From a checkpoint of a small transformer trained on Wikipedia: no biases in attention or MLP.
Each number is 128 + 24 x the weight over its row's rms, rounded and kept within 0 to 255. Layers, rows and columns count from 0. Numbers have three digits each. The size before them is the row's rms in percent of the matrix's.

# up: layer 8 MLP up, 512x128, rms 0.156, rows 118-170, columns 0-127
# down: layer 8 MLP down (transposed), 512x128, rms 0.142, rows 118-169, columns 0-127
up118 082:117166140099140092117139133105075091109126138133115129080147145135123106142130114164120083141169134139132095125161097137121131070139086178092120141103182153093119140118133135153103088136094117134167154137128107119108101094100115110142136123115159132109122128148169175109146086145150113128144110119136160130175146132096158132147119118112123102126169088123148140120160101156139135103166
down118 083:117158098110123139102096121140147119127131077144148115150147160124108113126140146138136147139150122114148140151164135093200101133118129128133151124101120128127094138139119082111176128080156144133161113132152146101125074139130129065143155133173125125120140158143139115187078165125119132111127163137134170138120154155129075105120108135138133085120112146102097111090126107111156132085149
up119 133:195140131145131104131156088109152105120181143127109095135148114113153129150145116181158139117116092131082117133147100098138144131156163090118077102137151131098148095175131134105142149132163123145123120116159162100133138118130149124140143083085126126133130123107160137132114118137128147161141155107141115130133123108128191124167083132131099107115127111100141138079121130117129059112097
down119 111:113124099130122118147142148105149127112122144096171121128099144065136199130143127176148145145128164129148093120112103120094125140118113098093115103129144118116114122155106138118172173170158128120131142132146140074105109090125139125148144147132107149154098097126138193112125170129126148147146186121133139146130130118116103064125096165134138142099132150086144117136103150145119113102105
up120 104:133133122105111153116143140096176152112125096099136107123135136166137152164128089111152114161134105132088082119118139097110122149161093122122119135152137102176111112134147167110120126132140142117148147081124148106094132135118097123150113134116118166103087092156098147137093118145175155107101071128168117112111117113129150152139087140136146113135121108133123094154158102200134124181149
down120 101:125118107086150131151091070139090120137151105101084135168121080121172116127096118117137148160127132145149113104104149139131097129134111101082148122092118108104136123132091062111162128137144111100137113159137159108147118125167128148137208117130122150177128150166155121103131135091147113131152143131132161118134135118157114137142167095110124121133132143124104152143108153150107091150098
up121 100:137134142117151133118089148149141094134176138151117102142166152119130123133170065152137140124118121114092119141148149106095119093163100133116100089103108146138102184142094096138144123186104102159084090147111132107137103105113118158102102082159171125137161124123124113141122125149137127119101118096168142130153118149086123136147128156118159132091114115116135118107128160173138111083115
down121 100:112157118123165121114153131124102173145099130150123136128127112118092095043145141138141166141153159115114133137156113120113160109118092128118156097113113124128135123121081139148135133144165124107129106187165139119106162094143151179164103105106103108151134117108095126132092181164084137133115141145158104146135133145109139105133152114144156101075137127135137108124118152119150166088150
up122 126:095103117161075095146091136094127141128120153100158138110187115138105144105114114114125146105149104122110150127146168132092134117140135147136110132132132117143127159120086127125149119138136089128108171134127119128121129137109139124116131146116177109167149054125133127137069144086143144136097108140110089157151147153091148120140121124128118093070158120126128127153178152092128158113184
down122 116:085119119150095067127146150134108110116121123106123126134134120128096151145116163129106135100171111138084153126111139163131143148162148146113110151121124122144106148090101121094124136126149116139077159156194145122165176163143130126091109165130169116126100125143122137148132141153151149069129158162136090117130115112138120118158134108096114129128109192119128083125145128153074142158132
up123 093:153124125118129109157144135108130138127131125137172152147147151122074177102162112177110099122143146099115101098184129180129166071158121136055145143160154105131145109170081115131127129123111110132116149117097112127119128100163117153144113109149133169159149107127130103099120117108094126130129082118140117122140165136118131122137095127146146116097093108148135131130115159104142123187112
down123 097:118132207113129153125120102152156137087111167154162153096089108100131102078070131126134121152094133144131097137081118124120095121094132162148139137127150189148119115129120090162122120082122141095104164122155099154127152119134176150145128131163078142135127141097168149101155123145139124124137128103128121114132127103128111111099089121128121126113147119153086143156122133153136154108107
up124 118:141137153149145152147132139129120116127168147083126120142121139138119163084131141129147139122128119084143087131103108134087096136113107122135121157154149154101086129152094124142141157157108084111084091121080131087135125075150123125116143106160140109145111116161124163160128099094141116152134140111127097126126159151094186116166095121108110132134171142113179136122175141159108100113169
down124 113:135070095155144092128130167124148155146164102139108161135100128101117128126106128119096112144159152130112137132119070126149178128132107136127171173148130141152101138129137128157123165061111136131138102111101122143135168165135127126146133095147131059128169106096127123145117089118171102130170092137104160132105116141127162124162121101128114143113113152129127100084122123137133139139170
up125 111:120108134092154112118142124108129120150144120173101099149124137124129151150187132153134173183165156125096170104121126098137111134130143128070122159130148132100111116127143141103109108160166130116070146119127108134142139075175081106112115130124120145132141123116116120186140101111117098121100143118103116056140113124130141134125087160124121125121143115088142151145140099126108131186124
down125 117:150140158101151184137126082126183107167114135144173116116119137123112139149122097156125115120157123134133109153071135138097158095100161129182092115126121172135121105169098135108116171175094102149140120125113111098146096092109149145141129117140106122140128149106109099136121104126162148154114114151140133104116078136119090120153127140100160168127119097147167112155102120140135131102096
up126 094:112146122094113123111158131159118159135132106141163132120159164111080159135129128106130114138141120118127076158116109086116077129106125110092106112093134148143096138131135153147097111130130139126094156115130132070123144124129132139130134127153102106104114148145076113103133171157180122170138125149166113151131160118118140137107061117124157150145166062129122128110132156118188152148119
down126 092:115155173184119130123115173130084126124137141106144132132102149156153102081079088142118125110149136102166113170120093159131141102138158080121134091113148111178126156155128120150115168099101089144071118129138132157135139144126114123114112159139169161136113107115148137112147120143162101096142148169120116110090114104118093119129116114146128146145158114164122103151129131137103144151083
up127 115:129106089078087094132127079123115139132129122080149133124134140077104132134144116118142148155169119137147080085136105150127149137143108163133158129118110157101138106111134112161127109144108140132119169123091120116080069125126105136125148113147114130110136122141156135146110135076096157091143077131121152145132132145109103103150129172127142077104170152156150128143117150107118147188129
down127 112:160116111180176158131136094094113128085122108162114129121164113130162079120148123128126114115071134133145141111115150148117101155153113142111122117132160107104106144115097148164140096101124177118152078143072123135119148147143119130143114109117149177146148148155135103111096103169107121148130092110124128120150103102142126134140147134124111164167084088118119155144122084184139131126136
up128 088:175105122153104073168127128154087111096128116074126119118115075127072129153134161102147148097135114097113155114102114144148091154123154114130136140118151126138122140135132124158123124144150104128069143076160136140151131140148104156134132155111131140091090133111167130101141132120138122159147104138126095089174117106164102113103136125098118169126121131162145143128126158125114126194107
down128 092:098164135128114152123126114099141129151140125156139139122173194136163145123158123172087093139155121125148114174175136083095145096105111180081126103104119105111125150149113099126123108132116136157133103169102110117112100073123171135123138126151138146184139126162121132124112108124084118074123146149119130157124130173102136131140094131159155114142107103118102115129133121124144119089137
up129 082:157171145112117114137133100098108121101144133089126108135131158108121157069149131115139122108140121109099127091152169115116147069099121103144127109097160114130092134130102121172119139150100093153141088135119117113131134110112122158091121125122133127121150082175107106147104114142145149140127094129202118176160156127142148122130093124102150136109164095140174095124165136171114107124134
down129 088:143192121166118113144137163132093101119067160101136138122129107117123144107114122129108091088093139093093097141090146145092140142110103117097102129117149163120104123161110126180175138106119090112101118116143146135128161127121164138101129127133162184161123148131122139132122118191143169136101137143165106152140132121125119105086131128104093142137142138124117159093153124160149157111126
up130 118:102133111136125091136106094116118125103152119110116141118167106122092113116123112146146139144099098111174143112194158097140157139144113148138120071146161091070152107089105155154148125118098140111136146142099119133149134142091157116147131142183091150114113142120128169135121100161150127172133099151117133169145128098132124086097108117121127085130110099179127139152137144154139116147162
down130 106:112107121095119150120134144135126130106155131117124105112159114122097125139130152142121125110098126102148062157182131109154145164111090113128148143161123164142132135152091129145120122115177175084119102095109134111133138154156117083120084167151150150146106118185138180122170123143105140148128144082125116140119125115109130149148129076096086146142122089139122098111148097169110141128143
up131 110:113116095108107119147068081140166108134110102112132117142135128141152130125163122103133120120170112103143142074145147169139135126102128138129098119129134141147082105163156107104117078158114128115130147117152133126130093108119133102117131131152135124097139169137144179137115138080122142135140128174139100132112126162127173124111099132182169129136102075146180136125094098126153103130184
down131 111:125133135124120130135129100111122119103163154146112157092133135136111109118141132093098154116124135166091089099117126164091119124164139162112121109122100132105110122120141114100112088117125129100144106093108092131165155114176114149175155115177140113155094152159142107142149102120164138121123161109103136145088184124107101150120124163115127115107181122131118120129157145160208153099116
up132 093:148138126117092114112105136060121087121163106127125138104135127152102128176137093135115122145123130119148124131140145103087128114121131135106103133174141080134126133147172142098135101131112129143146165136133146126114135122132106117131114129156148169101135096123109133132102089108138103125106150182160139103109133121123176227086071165145102166160115105109129115125158146125125137128152
down132 094:160165104151129090132133135156142118131120107124107136140137137123118123145094133166130144118125145149130161085101121139141159142145122139109128151129131168131105149163081146142117123090149134141148106110166121142113163103092145134128076114154139165124134120119143140108159146145201135135121136105109126129129120081133115166092142067085100127098137099118108148095114138034148105144113
up133 040:158161135114069128126104117125144093094167109123152149135155157131060136118175090128170126113160150095108124130153147133099110090129123144110083132113134133128133119161119109147113136168137113149118144119118109080122102111117097163145118096155146168108100136117128184128098136126087140147116105136167133126173134130088117147150082135150137119125142111153161101095155146131136095146159
down133 037:153163097184163136158114141105153124134106146119129088148149091111139123143124122144124117161107174084076113096138120134101120126162092103177123113172139116114117149119101135092194138082150107136121117141122121117125105150124165136125126134124170116131124111119153151118143073129133146129171102109141094148127152131081101163116128140106133096128138128135097162181124101134149096106139
up134 105:129166101175109151164145144161082135111126132109134134129115106142111157128161099098160153131116102073167083125125123158093140127103099129140093160153148118096164127111082150166153171135116107112141098142092125068146124086123132126144136099151126117125100106187124143106131103067155147134150110134109110129129173126114133143100105116123120101113127113142151126132132166138136139111157
down134 102:108089058156150125125148146105111151173127151112087122139124115153136116110104123130122128172140119117092140107128106111092137132156059137111154181153134140123140155156144123164093177059120113153129105105089140141142149141137129129126156140152129063135135109092106141165095135109161139134163114158132137116132133141110161133113138121124085154127137137134119137080124147144112108137104
up135 077:156088074125114084123075122151116115114114123137108086111127102131117170163153151106171085082136113144146159123152140154145142125092100141123112091128159134122143127141133083146129145163092120148131099118126124143136158114169158159127140088143169137111099161117194168145144127103113162121142123142102129083106135170121129140143125111102110132141110161110167111154118145111104111125137
down135 086:103152125135117150093148126167117164131162112156174083117154178154113168107121129131113184152139142089114093157129116098155091125150163099087136125117123072130138172124120162105117125147108115159147124131122140101103115127110090106149129149120124148128116116115058142154113143148122102156125154125168114114123141122089143087149160152138112127132175139165160097155137118140141129111122
up136 113:168119127157126122134117091112111142123137105106135111121160154039098137059128112148170158167133111120143131133158160092155168144102121136114108136097154146122124124083128110149134119126073134150109148160094132105101106152131128140102100088146128130124179153145143152144100117095125172130131106116109136100145117117095132121155135146132128064148110120143135139169114147126145112136155
down136 107:129125188125151150137115126157134132094128081127111135092144138111167127151121107135130119097153141118114150150144134124135136181112119185177144106160147106175130130099115174142114169065132179101127091145091126092130128177102145122116070109165085108119170109128109145109155120118118092161136104144118131141125123109112127118128149134115151156147115137126089119116136118112140110098142
up137 030:143172107123113095157112108118134130118129099119175154148155142106092181117149109132139100138122117076101111111152145144100115103141116153118082094146111126134121130128081132152113116164124103150096119130122097130107096092128128149114090107174119167136140138152108134179089117106122105157130142118126114092136120128092159127115058129136124154107120090118177156130103181146129142095128
down137 033:172119131168147111119125150129144129129103169126106133108111109104130070140059125137145111115163137135081131134101121140111183091130127104148099136146160100095135155150164173158128122084116102112129123122119120177123174158163163139148097129115157134129136139143159138126133115101139138112157128104131157133103096086158117153148167091109116116133118154163072137115115130158109106110120
up138 079:103133134142120159167150174149127143129114119119105132137120121132104097148099141112139103106127088075123129141148085112120107129120144123140124115072120125154154176155115183153152148155161124125099156127129089120137105137104135126112196142118103122118105109127114098137096164168155122093111146165117098194116166120107087112142108139169125142155126106131139115073156143142142113114129
down138 085:143130125124100138156141116131146132105134114108104187103138107117155131135080105168086159171119143141118116067140108169130097132155150120154135090136136114102095142115157111106112120136153122112108103101122168087107112110120114099121126117119164162160132122137165096102124128116140106176177134108123122113122178146115122131142155112150179122100128138163166146173165160105113103126098
up139 104:129179125133107125157141125148100118110146142136170138120120144121134168079125085121119094114142138080110083138118115123096132131134108119143106141161158130131123131144063155117113124140098116141104090101093083093109134123155125131131144110141133129124152121145119114127126137096142161138143102081141106135137178152110116120149075135121133078122129113175153112135173151204114140129178
down139 101:116105094129137090131141149134143131120156112136096151154097129113116105129100117165125094144137143121142166149139081132111182097122091131172159153133147138155119121113126137108156148032136159142130133105119113135148127144138126107160134121131141091112147136120128097162112115114203146116169102144087147128143133208117125112129152099118088165133109118119115106100129124137129145120125
up140 083:117098100165136133112113151145144085082140119117171171129165110133077106163158134159173150141113119118097162119137082097073097098114147129114142147119136098127129170115155129107092152149165123092089145120126128132124121107144132129109122102154150129167070157128167133094122131137142113139104146107109082116101124144117108163108116121139137148164125142121146125173134132172099147110127
down140 093:136161174135126144141107101089139159087151145140133139115136094126197113170147121119086121146114127178137112094116140122154141147142111123131117108130082152089152126134088145113131088101144144123138145144095117128120136124131125104161165119109117148114130113089135106151120183151114113122123091092111137106108144148166122082148148124150170116130125131138113177188158098151133109101086
up141 116:100145123120151097114147143124148163135163134124131154153145165087152109106157153158093151090169116110104147116120135116102092079135116125077138131099106101138148119101064149139135150153118132091116122162151125101117129096105064101119105121138144115117137115141112098146149131153149124187127108130109129145130137154141156103148125144181157145106150082140132108114122119189134149115103
down141 117:099090110132141123128101124121147109187157149139087143143109168126140122122150102143118213155155112102104101127135117129098093095141160129098129169119187121127115166127116122164108114162126110130127146153114141129115118099119154117131113133147127058120183127106094152159100111111100137142147143153105128174124118122102137145114099115174147144114133105101124119108135165132101149114147
up142 101:127119080160128124133138112117122123139133089096127124197120142126087117131133125164141162153092141099131127102132120122134098144188139135076134131115145130124138091144114147117154153137126142134114184127139143099144150130157076114089087140113132102157133140107114115143098111136114137155141099110110148121122126110147154130127137190132103149044131118107134150137110132077152130188144
down142 106:138115139127109127156128154134151139148121122150133181125113090099115149183122137170141099117091123169134130122164122141103109109129159165161095069111130152126158131081155128113140111109138131203155155128112086112173122089129121129156140138118106160095147139083139134146103142131152111169104110100118135121105143143136123114148115146139159127102136134086080126129088086140139100106132
up143 095:114118138113145101127106091104149123099115149138135132127143092138143142161133054105107134122087134110101143140090135153096126135134112167112131111139196145100135131089151148129117106128112121106143157125081089128132110133149150125170165097113146148152110094156151174099145114121100133110109093128119108129103180116121174166131097113133137142162123127150132120159157145192110159137108
down143 097:125138126101126179131107114133092104100093134133163089126114185125142140120166118117134134124135113127126110152127171124173112150120178129193113143105093136146103129155171105118152124119153114136113109157142141110171099135135096064087150160117131120103147148155130152138102113116111108107158152144163137119111134200117120127123153134101124104113157115153150109116102091089119103125148
up144 092:152148103160117096137147148118095145099121124138165143175144158134095147134176125127125103175111146092109117097123101128113124069142150145062143152136116150093142100156139154110105133143126103131137144099118113114096140071145088146121151171119123163144113072157130106113119132157101138105115084083124128127111147142136145153133095112152144134111165118106150151126116138115137155178115
down144 091:126085160148154152155128156136137133092108175143144129117085110140142121110115150162125123133117173124158160133071124154168114121122168126147143101137109129089131091130124171105155138087129123115139111111148136164159170130156112152146174117101085121119127145118143128132138131133073160109140110122108144087115088131180103112160100136166128105088132120145082143084115121105122131117147
up145 091:107136124129111131117131132113138132146139094116117132130152135110127162132150152135129111125129132129104141140218130158143108132143117110133110126109109109089116097093098108154172127133139113159144158137118117012151099121108113136131144164114180133076182130117090128140102134143141115114121132150102125153154192146072122112127121142155120094128125116131155128130118117148141117116143
down145 106:112142123162118127144090177133118109122091175161129131116134133136149140128108155150109181117151082170136169095138125183087136148121125073112093119110132088116119116081129103168093093125148137121163112147127132141113154149149152140119171108131159152146106128138149145109171123150164123100104101129137136127114121139113098200102103118150124132120098102106123134133105152135128153097115
up146 099:134172119111138138132132119111140128164186135154127133129111142112123113086104149107152143130164087126087135143112158084075125114137093164101093123129105110140151106144103127147093161146143133096068168147135165147133125082127124104095132170122092162097125126123111119145124146162137151096090128160152125151143134115115106147136082139132172108124108102131137146140142138143180100163108
down146 101:103148131104138120130112135135162167114137149211080106101116101121126119113101122113144101157123149172128152136094133115161172094151102127112143151146146166139093149091113120155106130110123112121127129150096155150111140088101167082133117125133117171115097109140157151097171130110116130138183140151156106125127121102094112137117078083140150138137078126164108143118128114121147126122135
up147 104:126141113124108137129128110165126114142192141127133154145235177140124113116144125171138137146110135118101108105129112098128122090113112129108110143122127145131122176114123135087144121175136106135080103135124172114126112088094114135065121146154148122162150160116082109114129143118159115108110112112133118147140107155073133126117137179151098140116113129137138114109091116122106117129112
down147 105:159120132116196132123120074132113141133127119111141126138105106157129076095137120118136105149169173158145129137147071111165126106098091100127140101135133149108138112164101144121195115121146138128117137135139159136146110136149103120146079101125087130128109139121193129123122121144070113120170145137134133123116119114166159114143132139151115117116116118188100146098117116110170094140144
up148 090:128127119128149102148110105139127123117116151106143098172143142141112183143132097108128045153135152102135103110131128140110168130127125154136123091172182157137093126152119123149128088130125110181148158106128122114092118121117122155132095131120121136113152121139137209103119098128100139134102130142175123098156110160115122119153110136093123135143153152138177106115139145122109110177168
down148 091:081145135127105154112138111116134106127118146145141126068093123148142131159119169143107144149125135111124103104141135154163126166135123105133111126095135125118082096112099169146190104093118129125134153159126126163126120126094134121165176110132081138148112130114147156133193168170109129133109135131118115138089144124077141108118166109152154105124118135131155112137169128092166072107123
up149 093:101149133137145133152111181166151104124135124084166093132160152118136117126109139148103156155125107065117080086137146109133100136115102104128115089132094143116084152119077166104142132133097112147107096118111133127120119139130118167090149123117145122139128079154133137111127143122167135138149107156143068151114141122077167128099112125163134153129174115133130116133181104136127098132120
down149 097:099097134159122139104092116121117133141113115178112109147136102153128155138109112132145133114092115180129160097098124154195132116160163134100178130122093138104113099197148140180140138121169100119135103098094122128131171108129117125114172140138096119152126122140134121114170128160152125131143107105093151130101096138170100092145130116141136146098091120104139118120130126133134119179099
up150 090:127164140098082124114140141111118097132128112161130149124163148107129150114138115124105169164143098117116121112101103188115107149183128140119130149165136128103114165143090109107097154117152157111110126132076102132078143109110076105103119100123158115124138134137126159084175139113163092133142134115137139131110154155115154123127138151157166158088123123137125101127177118161120163106085
down150 093:168102153110119147117107142107112137107129093102141147136102094119137149164149107142147115128122094084154164151149137099104134153148154159206139123117105165104169141128149100112145099082164166145153163119118130118163137092117137108140094093138126112124126133109134170127115100100114097115135169132097139108133125173127095129149117133090116124157092158105078142125133164156109128101141
up151 096:142129146107119146144149105136048114150116092085128154151163121126139139099111119122139111117159087139158113085107137126127141141150144139118090114153097087134166123109149092142097175129127140125121107123102103123135127131167118171133136148141119128126123111180132179098128139153131175157119058170134103120150119167122118113115147128124147122096172136101118139075109107151135104114145
down151 093:132146172092087118147063088118179113083114123085132145134129116106079157168149117127150104118122132169118134135097151139140144122104136126127132128093171143078072130135121129111174124132155116138134149127145132103154090132135143200136111136103134178103140107129153104136084095127142137113124159129098141113167129144116171147145121121118137154147135110131099111134118145105128110156146
up152 142:144197110109102145114139136125116095139141086158119124131169131138115124121176080091102123125162141125102124087086143130107097122175157134116117159179095147126166159139102149093147134135121129143110103093079127118083125092152151114134111107088126127114117092159138096110138107161154150107161096125143123160141124126099142153162107116143129098138143137151134144124121123171121140170150
down152 116:136139092076114123150120075124108142162171113105085135189098125148153105120151130104115116118116085140090130131134113181119156146105105142141130153128132107138152088163110115131080124124157147124129140161103159134123112118142140138106145127111162114137148129084129134110111144174153132145129124121107101083167093120124161173116119109134126112126133164099095131088173123137132165105178
up153 098:111156128091107128122094136138153089138161151136125113153191139129117126127134118143139151121124130108138083098104163115086128124149082133099127111114115145138107165149101124115134129183116113169112135139119151111087129107103140115043103110150116127159167148107080122121137149098142143119081124120168123160163100154088138119124126192152094132120116136152145141138139100159119119128112
down153 097:121134113116163138096144079109146171156124137166103113116123111155123073088136138116129137119144183149158136129167111110156162075088100121099139096125106087139133089145117122166174129142130123129164119168110144133121154108119164134188158083143095121143106131150157106134139152153072137106121135134112155115111125148137141118135136089162134104119112122152121139131115138105144137101171
up154 122:170130073145086153156149127131148113182130109120146189131126149147127127131137100130173110133180070138154112129100124088114123132109083151089109106123131088118142127120114131124112129147155120137142117133098124119137121122159139129149123184143166144112104094144133113145111141143139128100112062127111143108075073118126119158151122132131130147093162111115138149143114091135136100159090
down154 123:100136128152165141140147130168156122161122137102139134087125184084126151144137133116138139113166110133134120144107146105102152117140140096157158123101133122138111099125113152126144152119132107127095102115174099124147166099151121171113094128122132110143111113076093149072169133138136148098146141168101072125145077123149145109097149194155098168121104138123101130110134156115154114130122
up155 107:140146132109111117110131126139133114147196145131120134153204175130101115102129108178141143121115136113095108123141135114119128087134081133115137153112126129122130165134092151110139135185094108140074100139112166100125103114105121131058114121169136112174151141114094102108137141117142108110117121106128142162148099156084127130141129198146102124106117132133148132112113133141143134131096
down155 107:137147135108198119111132095119133154160129127131121118131106126160151084088142104134131138143143178124135113161146093095133138089102085108141158074124100132127157106168085152154170132142132140117110111170140153135134096130140129127139109094106098108154129127131166108117121141174066120108156126144142143122114108145160160102135138134181136103090108112164114130114120124120181124105135
up156 092:161147120137135132170130126110115135134116135130132138148124180107079166119163133139130136120141125108126154141178091117136133076144153104075131147103129136112129114143119141119105167144119097125132131074128095131146103088167080143114121152108113128133099039133131100145116132157111123131129140115131141123159172159122149122127115141109103146091167068107159149099117153110143152167129
down156 086:149139186117102140164134091146164137106132143160106157113082129126146106098102132131121092132090161138108106107063113166151107139135151153128166082139129161111095112123148134137129123116135141114131123127112118210094168126129137118152163125155087113127122136112111138136142117131138119137127145141115122088141140105145079095148202111139109119114126109166109108105146097150115152122146
up157 109:182186119100141128137134133110142101124153166109149128113126120107159115095101126125081081158145108124115110079130152110099146084125105147132086097108131102133146154116147151143100111123095117143153136139091141152135161102138123144153123117145135160128169142145131156146104117143138099113133096095167136081119149091128146167164123122113151085155188102146113123118153126155143080124133
down157 105:113139106163192129117123137170143129160120123119132087135131138089102134101140115138145166105123088107121123133148153116173117092114168084108171170102130152128118095109112128140167145119161110102145157150181138143148131151128094118124082091160135118140121117116081129134111126173149133083108165162102136113130101130107102126140127136150122093134151091139102119117134098115176173132131
up158 102:128141103148129137102112152095138080127163123117128106128169123118120125122161075144105141160102145113125140109111167115115142121198128121122131104112118125090153178122058143100135119167131126145097093136108139061102123108120146127144124142127131146162153117114077108156106140122140132132134137133110115135128103119089110124127086133155120125111149150166128154183178120126114155185127
down158 103:107121141176106166082104103115151125124156139163091142138144149080146073135139091096134178177076158151107092123095152092155167134116134100112149099094107117096134121127110139153143124131120141133168117135111158141084187127126155122125187129102112115120163147133131130149124129133087117123112129112100167103109142127108132097147158126146115142121158143127120089148124123139119148129132
up159 095:135114131177106118139159098173137117113126133096133147083128139147157095136097155129128068106117119123107147079109150117098137128135123136125102114128118089093094115172141113115142148134178110147157131105115162142143145127087130118165112139117105153127153148196158124106125095137148157101076160155117112183089115124127107168142092141128123142137156114096141129114128117125169110098140
down159 099:097130119146128071117111106072110123096082138132127128116145148119134163115097122159124160165108150104113143115119130172137117128125147159121150137150151139124115128103094167106115109133105104144127121144146119092085150143164128130116159100161149157138143097154091159142099162099134104122158125108146150140141157128129172088126135100142113106100115143098223143169129149127132128128166
up160 106:148110077155116146115103130137070130122109104102164122137117154078130162143150168143160157149102120095159116125163123127138104116160138107106147130122140148099147114110155092110129135127080104122132093118109104125181078117154096124146125134128117132142139122132155154131096117159107094149142137083099134100088155173092110159131082152103129123151152122135144174175116107145129148145138
down160 109:149120141149123095142126130119136115130168116134127151116128108166113103144122117146143163098108163146080118085104129134141143135129115164048145163166129114102159149144095135100166120167160137111141120147123079136134182089127136101161112159157150139097126111142119134153096189144115120130086130115104146140124145082136131092138134092137119110109124147143130110116149110156091149078146
up161 113:100134110086142134138127102148117114145147066109136139166138143104137118118130139137157117138202096114145163108114130160141080135108125122126059143155186125135095116129140111120108132144115144135116137122133119118114110134125110080096054146159147126103116111114133165143117125095121100144129130109160106116146160124129154155111121151140116162120137092201140146140116098139122112159168
down161 115:127104156156136081146146131098105130098110160122121131114096114093110119123104103142150131115103153180082104110138142154116141137115172136155120111117133158114095131138140124159130096108126139118154127150129083143104100147156126188157142139154123131114113165149131112089134098170135155114125132112143141165123110117119115143190169169120125163089115124114128074122088171125138171087113
up162 107:124138130094131120183153117108110103120162147146148111125124138117167163117158103148101120127167121109160116129155162124092148120131110167106052099131128078132115196119114099089086105148141131133139109138100101102142102086139161127142146104145107128122149158151048120119140097117130146126118121135125127098148121151127118114128136134098149096140159115135173117122128081120097127130134
down162 110:138125085124193066139106134117101113129155139142123144167122136116102132139123177149112128120101100138168148130130161153114157115105080094120154125130078116142071120129144129110169131093142165148106165113139132153130115138127117131117146151153164120152157136102148070115150122152183151101144124139108119104159112146150104122118173136138077154158120116127107122137097110103147125102132
up163 098:158126136109127171124150116104122137136135108119122119147135144122052111071109135164154164179169093125156096126173140137139085135155116111118130115143175117135116117095139157148140126119159132145113127093140116127063154143130105164119110119152143130140138104137074158183094143117122104123151094126164094091143134103119135129157110144167106095146150105123127144137099150116141107128144
down163 095:117135158097137136104090138100120155143096116146100089135118108142145119119092138133143119122142143097126137132164154092130143178136089152175142147135125134139151106112097147120121153134100166187134109124131133126090105145102151168128115141079100148154134130129151166115090123117060143136120099138116138117144134122176092127127122150174090131175144142117142121090162127134056122134129
up164 078:128131156138092138127128115113135141135135105111180115118124162112089138136101134146168166132127113114140127110153118109100090141090136121093095140121155139169121136149153122134121111128142157133130157120148137117074098143090091160132100151105162107124151154161094126137116098182156113153096126126177155117166124098139134142153129181111099146086114105077165104105072145120143155147121
down164 091:148101116149159077131153095143150170110062127147109152131116112125130124170117100116091176130110139153112141087077124129156168151173134141104107113124155161105123111108102175112110138111111112137176136132140131151125154102121133145145123105098108151115160131070152124123163158116123158124132099133088125107153135132168131117111139121102171114119136139142083150115133146069113128141132
up165 127:157132092115093097140124100121111115102132091111116100144113109102132137148112082137175174142146128119102166140166145157160129147115101128125129120149135100102127122114096163159108133133112149109106126121105149106142114136152129132140100074140116150164109096133117099143154140077138125132158141097123119137153191101108170110107074130132155100139111080153138184159138146132135141176152
down165 123:148171163104125165085124084115131163068155116142135159087102122100110116154087138136139131122100163133166080127121166138156140090091111145144111164122125168115109125129123112156167123161140138125138150133143136093133155106139172121128123109147109127117124142111099115099132131128117159147126152141106173100120144101138122122090091093136145123112149135091152143066120104101137177133106
up166 105:096134113119099150123118122113153097142141114111138128155155132131137134151155121155114121107133111117131117144224140135129138104159086114122115145115127123104140095111113105108170112129123096170136173153105122046152110114114141111142147147101199116119166128121092154147124144122123124119141124135118123147112201143066140101120141141160121097142112132147160106148128121170127120128128
down166 101:109126132171113128133101167145133105116110129141129126104119147121127151144099163168125166124133096154136150091133127186125132155137141067122129121118139104128115098090122097183122112108183135138148080131160135122104160163130122180095163127153150159127119130111120148121157109120164136087129114149130155132102113136118086188117079113133104155138130095104121126122078140095119141124099
up167 101:129116120099116136132124115120085144088154074156076119167158087112098181096160106144099141139121163152129108140116154127129114128153126087122123150103136123150134146131143099120112145146148160106137090165150112116172107121176114156125125080134125137082133123127116098168102133127156095109123124133152164101123108157111129106172113116137125115082120122133140096177102174108124141091135
down167 102:106131124170123119088125145124113150125098144154161125119153159160114138130128160110147097106116125118123108129099147105121101141113146183124157173136074114061120153118102179085146081075118130150161165132070117120126113133163141132140154135130101114134160151139134127111132153144146078157150143117132124134109136106104155120132125097102145120123116162158072157123103153123146095147133
up168 121:139123146115142144122105122122166134111123114106157112168161192142091126119116110156143145159149165088124111116142129171121125136158155145144131144119139104140048131125131147120128102132102138097155154111135158136094127136101126126082119113152156123128132144141113169137098136062117121120128101145148088112158095121131177123130128105138150158042144117101151117140136147088112114113110
down168 124:131113155100129139118151135131148118141133115065133129110125119150134147149129151138127112152082135099129157105122141119088069115103131126152158148152165129096115138122120097111124131099107137145142158144152114172138124132129126189137143121135136091140205137112130126130078170153115142124101093137130106065154118148118114137111051107144147158145124099136081118141108149144163143137111
up169 095:123100082149145120110104142119089118147103148112116096096110102127111160121111152107143157098102082130140173148159142135135138073128131110157140145103157056141106117107130104125112130148141065111086108132131150129155123135140094133106115141134202167126115108122166091143088122133148113143109138130157103133128111135102119146150095120100134128126148119129155121175158119151178123124152
down169 106:118147151121126151110137063136144077145119165139134106138123148190131114139144127155166156126101121105138130139080133134147127161135124165094084164129119161096137111100080144115114118147107112145126138148131164165117161101122158123121130126124157147117149111118103090094138137131086179100105143075133112121122092104090108122087118160121174136130118125123177127128149118099150097148134
up170 125:134137106121101155170167141153094108135163094097105157160123161150140107170132079133109080122144089122164132110116129101122095131110140141093079119175113109081134178143145120113105130138179131128147133124115156082146111124139117127114122132158095190115107127161115111092125137124138106099114100166125131145129136144109130127131120132089143139149184088137132156113124094126104100137133